{
  "num_attention_heads": 2,
  "head_dim": 32,
  "hidden_act": "tanh_gelu",
  "norm_place": "pre",
  "norm_eps": 1e-05,
  "qk_norm": false,
  "init": "normal",
  "init_std_up": 0.0625,
  "lr_head": 0.0101,
  "decay_fraction": 1.0,
  "max_seq_len": 512,
  "doc_mask": true
}
Each number is 500 + 40 x the weight over its row's rms, rounded and kept within 0 to 999. Layers, rows and columns count from 0. Numbers have three digits each. The size before them is the row's rms in percent of the matrix's.

# q: layer 5 attention query, 64x64, rms 0.21, rows 0-30,32-62, columns 0-63
# k: layer 5 attention key, 32x64, rms 0.242, rows 0-30, columns 0-63
q0 123:520482476513533525486494437445519567452498447499478502497470492517418525511436567538532497498542517483519468479507472487571525407496512513507544523549484395486522456543556412451477548568518507
q32 097:513389499538451524475516533457581506516464478550459511483424500516475471513439493478516486487505536529483474537576548560479489495536456515529473538459481502474546487577422422444483522563486542
k0 102:458472444477511587496485556515487473473526522538520548516429415485519554497465521490515448489494555547522505519584551506453523453570498498524454435580441540514539505512463493446434481463523509
q1 084:535452520476456557502535598580542461571481435521504545430462546480454549473473493492478495445492491533471603507466514526499535460459489485552489511495459478488526499459516515506549581494434517
q33 099:431486467526457556498473500560550509461607515548544472513547470541490510491451531508469431508513499454525542508548447483552581453501530438512451478505479543483520430459570524539482521480455455
k1 101:411438486544553534419542521531524539492557509544465454547471478574441463517534483460525505488525444500554489509481418495550486476493526411473510487460470500512594477465516547546500492491471510
q2 089:455476552529513535454459478480535451527502489513589530459518501487496519542459543520572462506493500533542512480493586534444457547521488519449592455515501511382480453533455504446455513535457493
q34 084:578526522504480447454479459484552461504502492507550453483472485435502436532476551509522441453498552583491456474525570558499459514459494523485458485538458575544478514560401512510499467446463507
k2 107:513527533547514518527537450477522474486549520534512485457463537456483496534483529479557517510512570517531546486416483587561478443511520497434485402553451535491491388539442495512506473500489447
q3 092:509463464478502550540461405513454516501519441520509545483566511542465487484484522458510515556520495438512462484505472508514528481523561441518494513600497373537483500517485404498458449487525547
q35 100:511517437507496525495507532485470539566421530540527473508494428510487519442412523428508501504473486498546469574536522479476537506590495432509487520502448490502517548611435512521469473489454550
k3 102:442526428491535539548440547525439486504543449446496480541492464460493510500486460460571519516447499488504506496486484505551572571565451495514436483549401445450543556536490509498500485557536494
q4 109:520432449496525510491478464519453505581502489435518609498559522444607458420510489491488501489458484494468526539495517481456504517496527554477508528528428542481443497450508549551504556539526458
q36 105:474517546538575473452576493503476536480467535451505497494492368544595478474484534501444525494428559543501553525518500490529494520504483495454583490480512539519427462494519492517512503579514508
k4 113:507482532482526465470527469445496479525537468464461436534472410465523533550515472526398461495466543523477597548505475557531512454489472503498508520502438534481466517489544486515454590594523528
q5 094:511499524562489569513538482512573462537506620575446523523483528457516458466476475490449505474454494468485520518534478488524460455457495467485462418475482610450479542488518512492558566502492488
q37 084:559517497570534533449445508413500473576507497489516486458523503496487585524446518467516511564435492464542545484522531513548502453506489459582481577467437513523492454457455489461450464520452536
k5 093:490481485536506470480555506470519400518453471526540494591403565571505498521490460514490553533558522560476491535506467451526464511470520474478505472424436467477468496462549534502539500486571557
q6 141:516472433509548529506459433388506528566495478525490473546538509498482446455430481504498520544530550439479514532577492470496471491531480526447534452542501513528548461522475417460525568558495540
q38 162:524509522506547467531499507375493597536471544467523506426486537521486447431420479509536544485507486487504473531540485502546476398523452539554556531465482510541488465519516451480500515502440510
k6 120:517573491467448536518546492472499508520584507468494510467486473549433463396511426533455435508594558519484520517505536454512494501520472549491521498510448438492496503548471500449472499537502600
q7 091:480575463559466503540531450486542434436507542524466476420470535494416570474493511492493472436494558536602476480495528506461448579539479535535467491534474478489523501526450482565495519498485481
q39 111:466506481497450529536532496521466427447583511497519526505481496474497481529530564452491473517564525531537496441409554537450476583553519542445484480502499422479511543507518485458525397475551499
k7 094:450487446574544575495586486496526479445464567466507566513533495491481495557474554489498532460440480513483454464450510533458529530514551481466469515553432464552453513482456460538583524464521518
q8 096:528489444485528584585493443454525599544547552548517546426520536508464515425523511503525481481472440425523473474532511510521560529522509487433495511554483429511509469485493493446497503463460478
q40 097:531489496459464554509477485449548485496486532477535487545553567552457440483526485465588463440495469519492492422518486511503568492573514438486477481498470441546528440448522515481512589526542430
k8 098:514497489521475576510511481470534498471407462510554490579447492451543487501460506481464519498544484536519544515505517517480523449520500470572535536494430435458572471441467539503451530571483398
q9 095:483485500544403597502449556496439524523586518452494516451510493500449445440419451481558538500478534505541515472525540515523494522567463492518506455521515470442502503518448523468496545512423518
q41 091:523544550454471472535482400560532479476568461451505519501534487544447503466518423506558525502511507532560523544482487518429570543530512455527528487441525445448436539453534521554507496545485469
k9 095:475543506516603462481562428525434515405531491531454543513512486465495513467481530469470555459510477520562479539489491454539497490498523468590448472495536431474510577461509510555441496515487456
q10 118:477465505462520506442506493550443452494534478447513522520524464481518572553542486496466539478435465524469507573350501497499512481495579482521513567514487589530490499439534525528504478488526545
q42 110:464453473536450538577539499581481531499524488538466521454538498499538557571545511428404509518497481452490576435470496460504477510525523441507421499529487509480499542498583543489537459523496472
k10 105:436401491503515500535507508503514548509511481424471518517558534531568504557504519446506538550459423462473566457499488464485523482503474549425441562466531550466504508561568517507455479513513563
q11 080:484458464458487477466540527548489522460452504550458503476510486437491491438457417398512458556497539461586514515480587492482555530510468554414549450497492485497479516515500522555531556525496521
q43 091:485571497582538490529496514516531402557556483493514454510511479413429475485504587539532465524533467498505442521603485455493506535553506541488512510497545483498435470525530464446470483544511521
k11 088:493470532562538515544498503540460480498533517439573482498545460436501487552501515501422560435549459473470480509607476505545466440503531480483504454498442457526477531514499468446505558490545412
q12 097:456482491545530456535532454390525505455502471562457488531549472502448520507442588480516533525532532482522571503514486501522499468540508475454543436574540456488480449473505404488505500549510561
q44 097:478503556535482446520515527497498541513448503516499557544514480494474430511494484482432484524516545437477441500565377479539523496512457529567578569471484563476438538481554484484496521531489564
k12 094:440497522480487448545529481516499476498547437501485515551487442518515482485483528533497485454587470497610564525502521550470494483587417566542513473485427474514487492542471494473533500426547447
q13 085:492540549583531446517516466492484539487552496454518481520545457500434461522516531529484480506570519532534462484487501496539513431427533444511468538489527497468495508488549513523515332465518538
q45 102:501454463534531560500470497594514463470538496498506475441498541455431430464478602508517509514535525468507491445562565553526484420424478505519535496489511439508580535484486488499510493523563503
k13 096:520510395519467533579451516572517512519519503472509450440529478517492460507510576530449494533483479535526540386513577489485471528427523551559489529500479504452495436466525439498510490497520534
q14 085:500517511559548433527489525536423487515545446434470441510497552525388563497483510547484505553480481456490522513472542503513513383489480487461492516510516482548486536529523519499513606485550521
q46 100:552561499526489487488577512527503450491530457519466434496541488451491458520599490465459462551426507491487499537521504411466506482499492443445471562558512562524510492487447566444474571505516529
k14 084:460502484490501445483446566595455490462494458534520479498551444469554482564585533505447520509496533525466501522473552437519501438492501490422523554512478516504513523531423518479507503605514552
q15 096:466474458497449518532482641565443489549512502513429511533519508462490476541535485460529440540521515541451517533493599491464497502509488546480403477509520535492548504485478583476511496522455489
q47 107:544544501524438449494483522483413491493508571461439467572551522504494507458534548514441527564432457440518513481569561520545518485514512519523503413522538534537513444467489476527460439496471540
k15 110:476498548529482487449485478512498461495487428527441395463511514554576454501506507551513486525536487411456518594496503502600537546472494553507478491490504489535534485434467523537499429538467527
q16 090:537474498537509511475466456396485560583498493524531543493530546557414420496526505569513473573423522511504515482534461475515540451542497483435524518476485467516541447493511473461541495436525534
q48 104:529470515477579502515485528419556540520438554470487468471482537476412514487440538516484468501450493450500478537606457527556504438564498436494521541460492482569519502487450518455511525552497522
k16 087:579453479430484533565505460509560430534454464494505467488485517503519521430550545500462428498544501520542496541524492501524494542610477496557525459516458478459532455474473544467418539547496517
q17 095:460501514513517523571548539558487476477482592417581423511468503490476513521442524482539474374505446531547479460525522489484507491469484503557487509469528491474520503561533537580527465471520510
q49 102:432453499533529482566524491633431458473448519532536486518514479501531579501499532497466437454556513501567527460513511504469503563457491491462490528497565522530504485512494438535499430460470556
k17 110:538589475532511438575482524517488516510506534521509548506473421564551524530489532446481540522511479474483516505493441525435525528509470479419493462496512512466519445421540378521538483480467546
q18 098:509492451529541507502446530552468475540474603479485508505514520487499410501480503542512532510494490560541476454534496576462595539504390525535526462508476560489493442496465524496539554518435463
q50 101:501418417487468568507476438493538472480482526539478524509565556449556494515492564527507453428478488556422509496539513542491499515470406555509528477501453560518499549489474543488496545531541444
k18 095:533492397548562551432533421436576501479488446534539513487505515472508453476541528535477526467481543447488515504484486519530518445465460530512470490414522479548596486497487519488541568486523524
q19 096:489480442420432526564531564518421494468447590475488501586534518494543450460498558489503506532512511518510486505536538458427485528493513523440489431512478519480453477522437533522452548515525451
q51 108:520424532483511543582491528493428500465481412492575576508574498498520419460498485476524499457495537494549504511431484484415457510545513455526516512518483498487541540538456481509554544432480522
k19 105:485482506513493503559518481513483551466482442556524515579498530509462441466496422479510451517467528417430565489474521553533479483500599472485483446568529477470497461473469431532558536492488565
q20 086:544550519490548442484424500570515441482515476499569449478571529449558492536542514463547505467478509492511537480461493514522514513379546448466445478534531504519457415457517522556483529516518500
q52 089:495467521501527525570445550573483492551533562502561438467430506456482504508446486454521561535501493488488590499562518560485519487409520440480483468532486460441478544452533479509532471453464482
k20 091:492461472422535507497467487488470557568540554476493440476487614548512471498524540486569536469502507493479505492502441545538531459438574525470527497552444457449522557475486406501516468497482517
q21 071:595523482541480398542419558482471506496433471495517539533484538537530574530539512458422465521539465479484559462503521530538534557519511531446529526581459470474476478474505486495476470461491529
q53 100:546465460460551533500425455413479506521478501525526457465492509535533508481524501516526540461467447482504456493488534541529584568532507486595481522548541462526529467450467451473535411518472577
k21 099:495408465508436505562550474454542517550473460541507478515515472487556496512445505555528531452492563500429447525534562499479508577510483480590503508534485486494469515539504456518489499551400558
q22 086:475449502589533492456446452477516496518519453559465477487449489518432504527456491468435488555507524536499569494504497491591515435557503528487511522469462465444556561522555543470519420480457541
q54 097:453472519544515510527578476550588481505552466514474468433436463534467517562518494431445504554479559495575506492404485485532525447469518526494495491511529463487499456581556504504474468537475547
k22 093:450420514496467529547533449534507476524499589520430455459436465507493554560507456483474482418560490480592472511471524491490460544520471496478442483535558442490501512531554509531531518545562495
q23 086:451512452537531449486463440498491444516520490576507431476454486481414576605490548451514492446489464477487522471483521511547544582479455471531487566533520511462524528520499508512519535542446549
q55 123:501477513519434475507534541591490472504436439579503510461461493481529532535437517530561481532513426516523575496500550543440505493434522417429516498495483467435535521492506528519543452459484462
k23 100:507503498462527507489469507506510468568493585490506531522472479473577485469546542522583530492496438502525511422519493494493512541408525423426407467566449452540525508541534490541536536516476515
q24 104:538473504509470525549484486440524508517475441523504516517508523483559524461436459522434533549492547451481584537543512516464458443487458524476570425584576520514510443491455424516490543453471494
q56 117:527441542520552476479505570455539580433490505496430501477536518457551493438453453481518492571500585492517565543473511481517546482480448534499542482451527528490487490510433405528512489515442522
k24 098:483482567482492535418490579574478517491578432480459490518493514535499494422546463456505541501550592528532495487521485519503534503514506460473451474452496488554408507501451438485557478527536538
q25 085:471466507541522508481515470434595579509537390542530481570529530533505477498496466529538467477527526478483558524541498466513540411498489423504484460506542445465483464444498422489481544488505468
q57 130:484501527508524525438449457423565597444509487533424487470488473581479524490465438522574495406505543499497490494488475541558570524452468464544493520526517465485540561489510491491490486527461533
k25 103:437525513446420519530465507487559544449516500513477530499444452538490597474514516502548489413498546538507488461541507469595541436499534425560479482522450482516485517530563488483484469497507441
q26 092:512521436453598476526485487484465473508445510503519508504528519491529399444515483471448488556526477484554514454517435438548560587563487501433511522461501447481512489487559485501499555501532572
q58 096:529420460485502462541541557518506582445508513536529471536479509481515524479524424411519526529520474453468451516559444500394535501471500490448530559487495522550511467523456497504544528592505512
k26 097:497469453451459492552499519493491497506542552530542447608541513423516515446564474414449552462519529445524554535487492492435486522507477462554506473513527451593535492497497514466463542507545486
q27 109:503522470489520501518509544502480472547548535489473556508454535517524488464535472537526550446489441527411441399602501527473489449481524547572441497539460529514490504472482524510492505423412492
q59 113:564519438539503503485500538572535400503583473477538467524385480509467507504532551516515469468524502553482550431484458537469575491515517518491492469515564480458503497535459521572526453471523504
k27 119:589527494519492502431495515492510475515444540533466444522434519456448486548438489459473504496458479485496580561574499453546586538470491497471577492455566478483543538484464460562523497475469503
q28 084:504535517518512481470478544516550554512436427511524551539485445521515482454547473508418507525520444453542523478539487492434534516445577484506481534479442484496539542484539509539439432394544471
q60 088:517506530425450532524509425542526489511609484520553477492491505518491577544481440472592520466417495458513554504491512436496502560446494492477460494558465464456541464452463498494554510519514472
k28 096:527518532434453539464483456545535579535505582527579526513517551534477531575456466468469529487420495461515492451521492491547442514481500417517512484600491484475441448485493491545485513497464509
q29 095:521499547482493462459571534559450451517502519480523525452482462451442600504548495467480457435455468550479514481490551499524516501421565466530433538485489530508469502509538544546521494481418576
q61 096:518477473471439470483522515572489458500547479450522501508553429478448467539492536462525492458543515571457512500563544543547502454414582463553419503525554508480518497484521498570535452489514555
k29 093:550403491522483472536482528505514499481548472453536462470441483454494471526390558431506522478545473553513583515480479553507471521438539459494492539465525521555525500473551536559498513491444565
q30 089:487472539469505496446547482478495530500437452503562412500566526514533385508471486479517465530557580503564485576423514461502535482526528506493469442555466486500503464513512432490504468504510564
q62 096:543554546451566442467501501473567509541514489548531477498552511536487497510438429501508437570477514456500541540510469471482444449516564490538585488437450546517483561521469431526474444482495502
k30 103:528569503486482509525539440534524537493516481421543497408570494459486570456551431492559443542474446511521477527518487509484509469477577481482531432522488505483445516536446429485549471513558515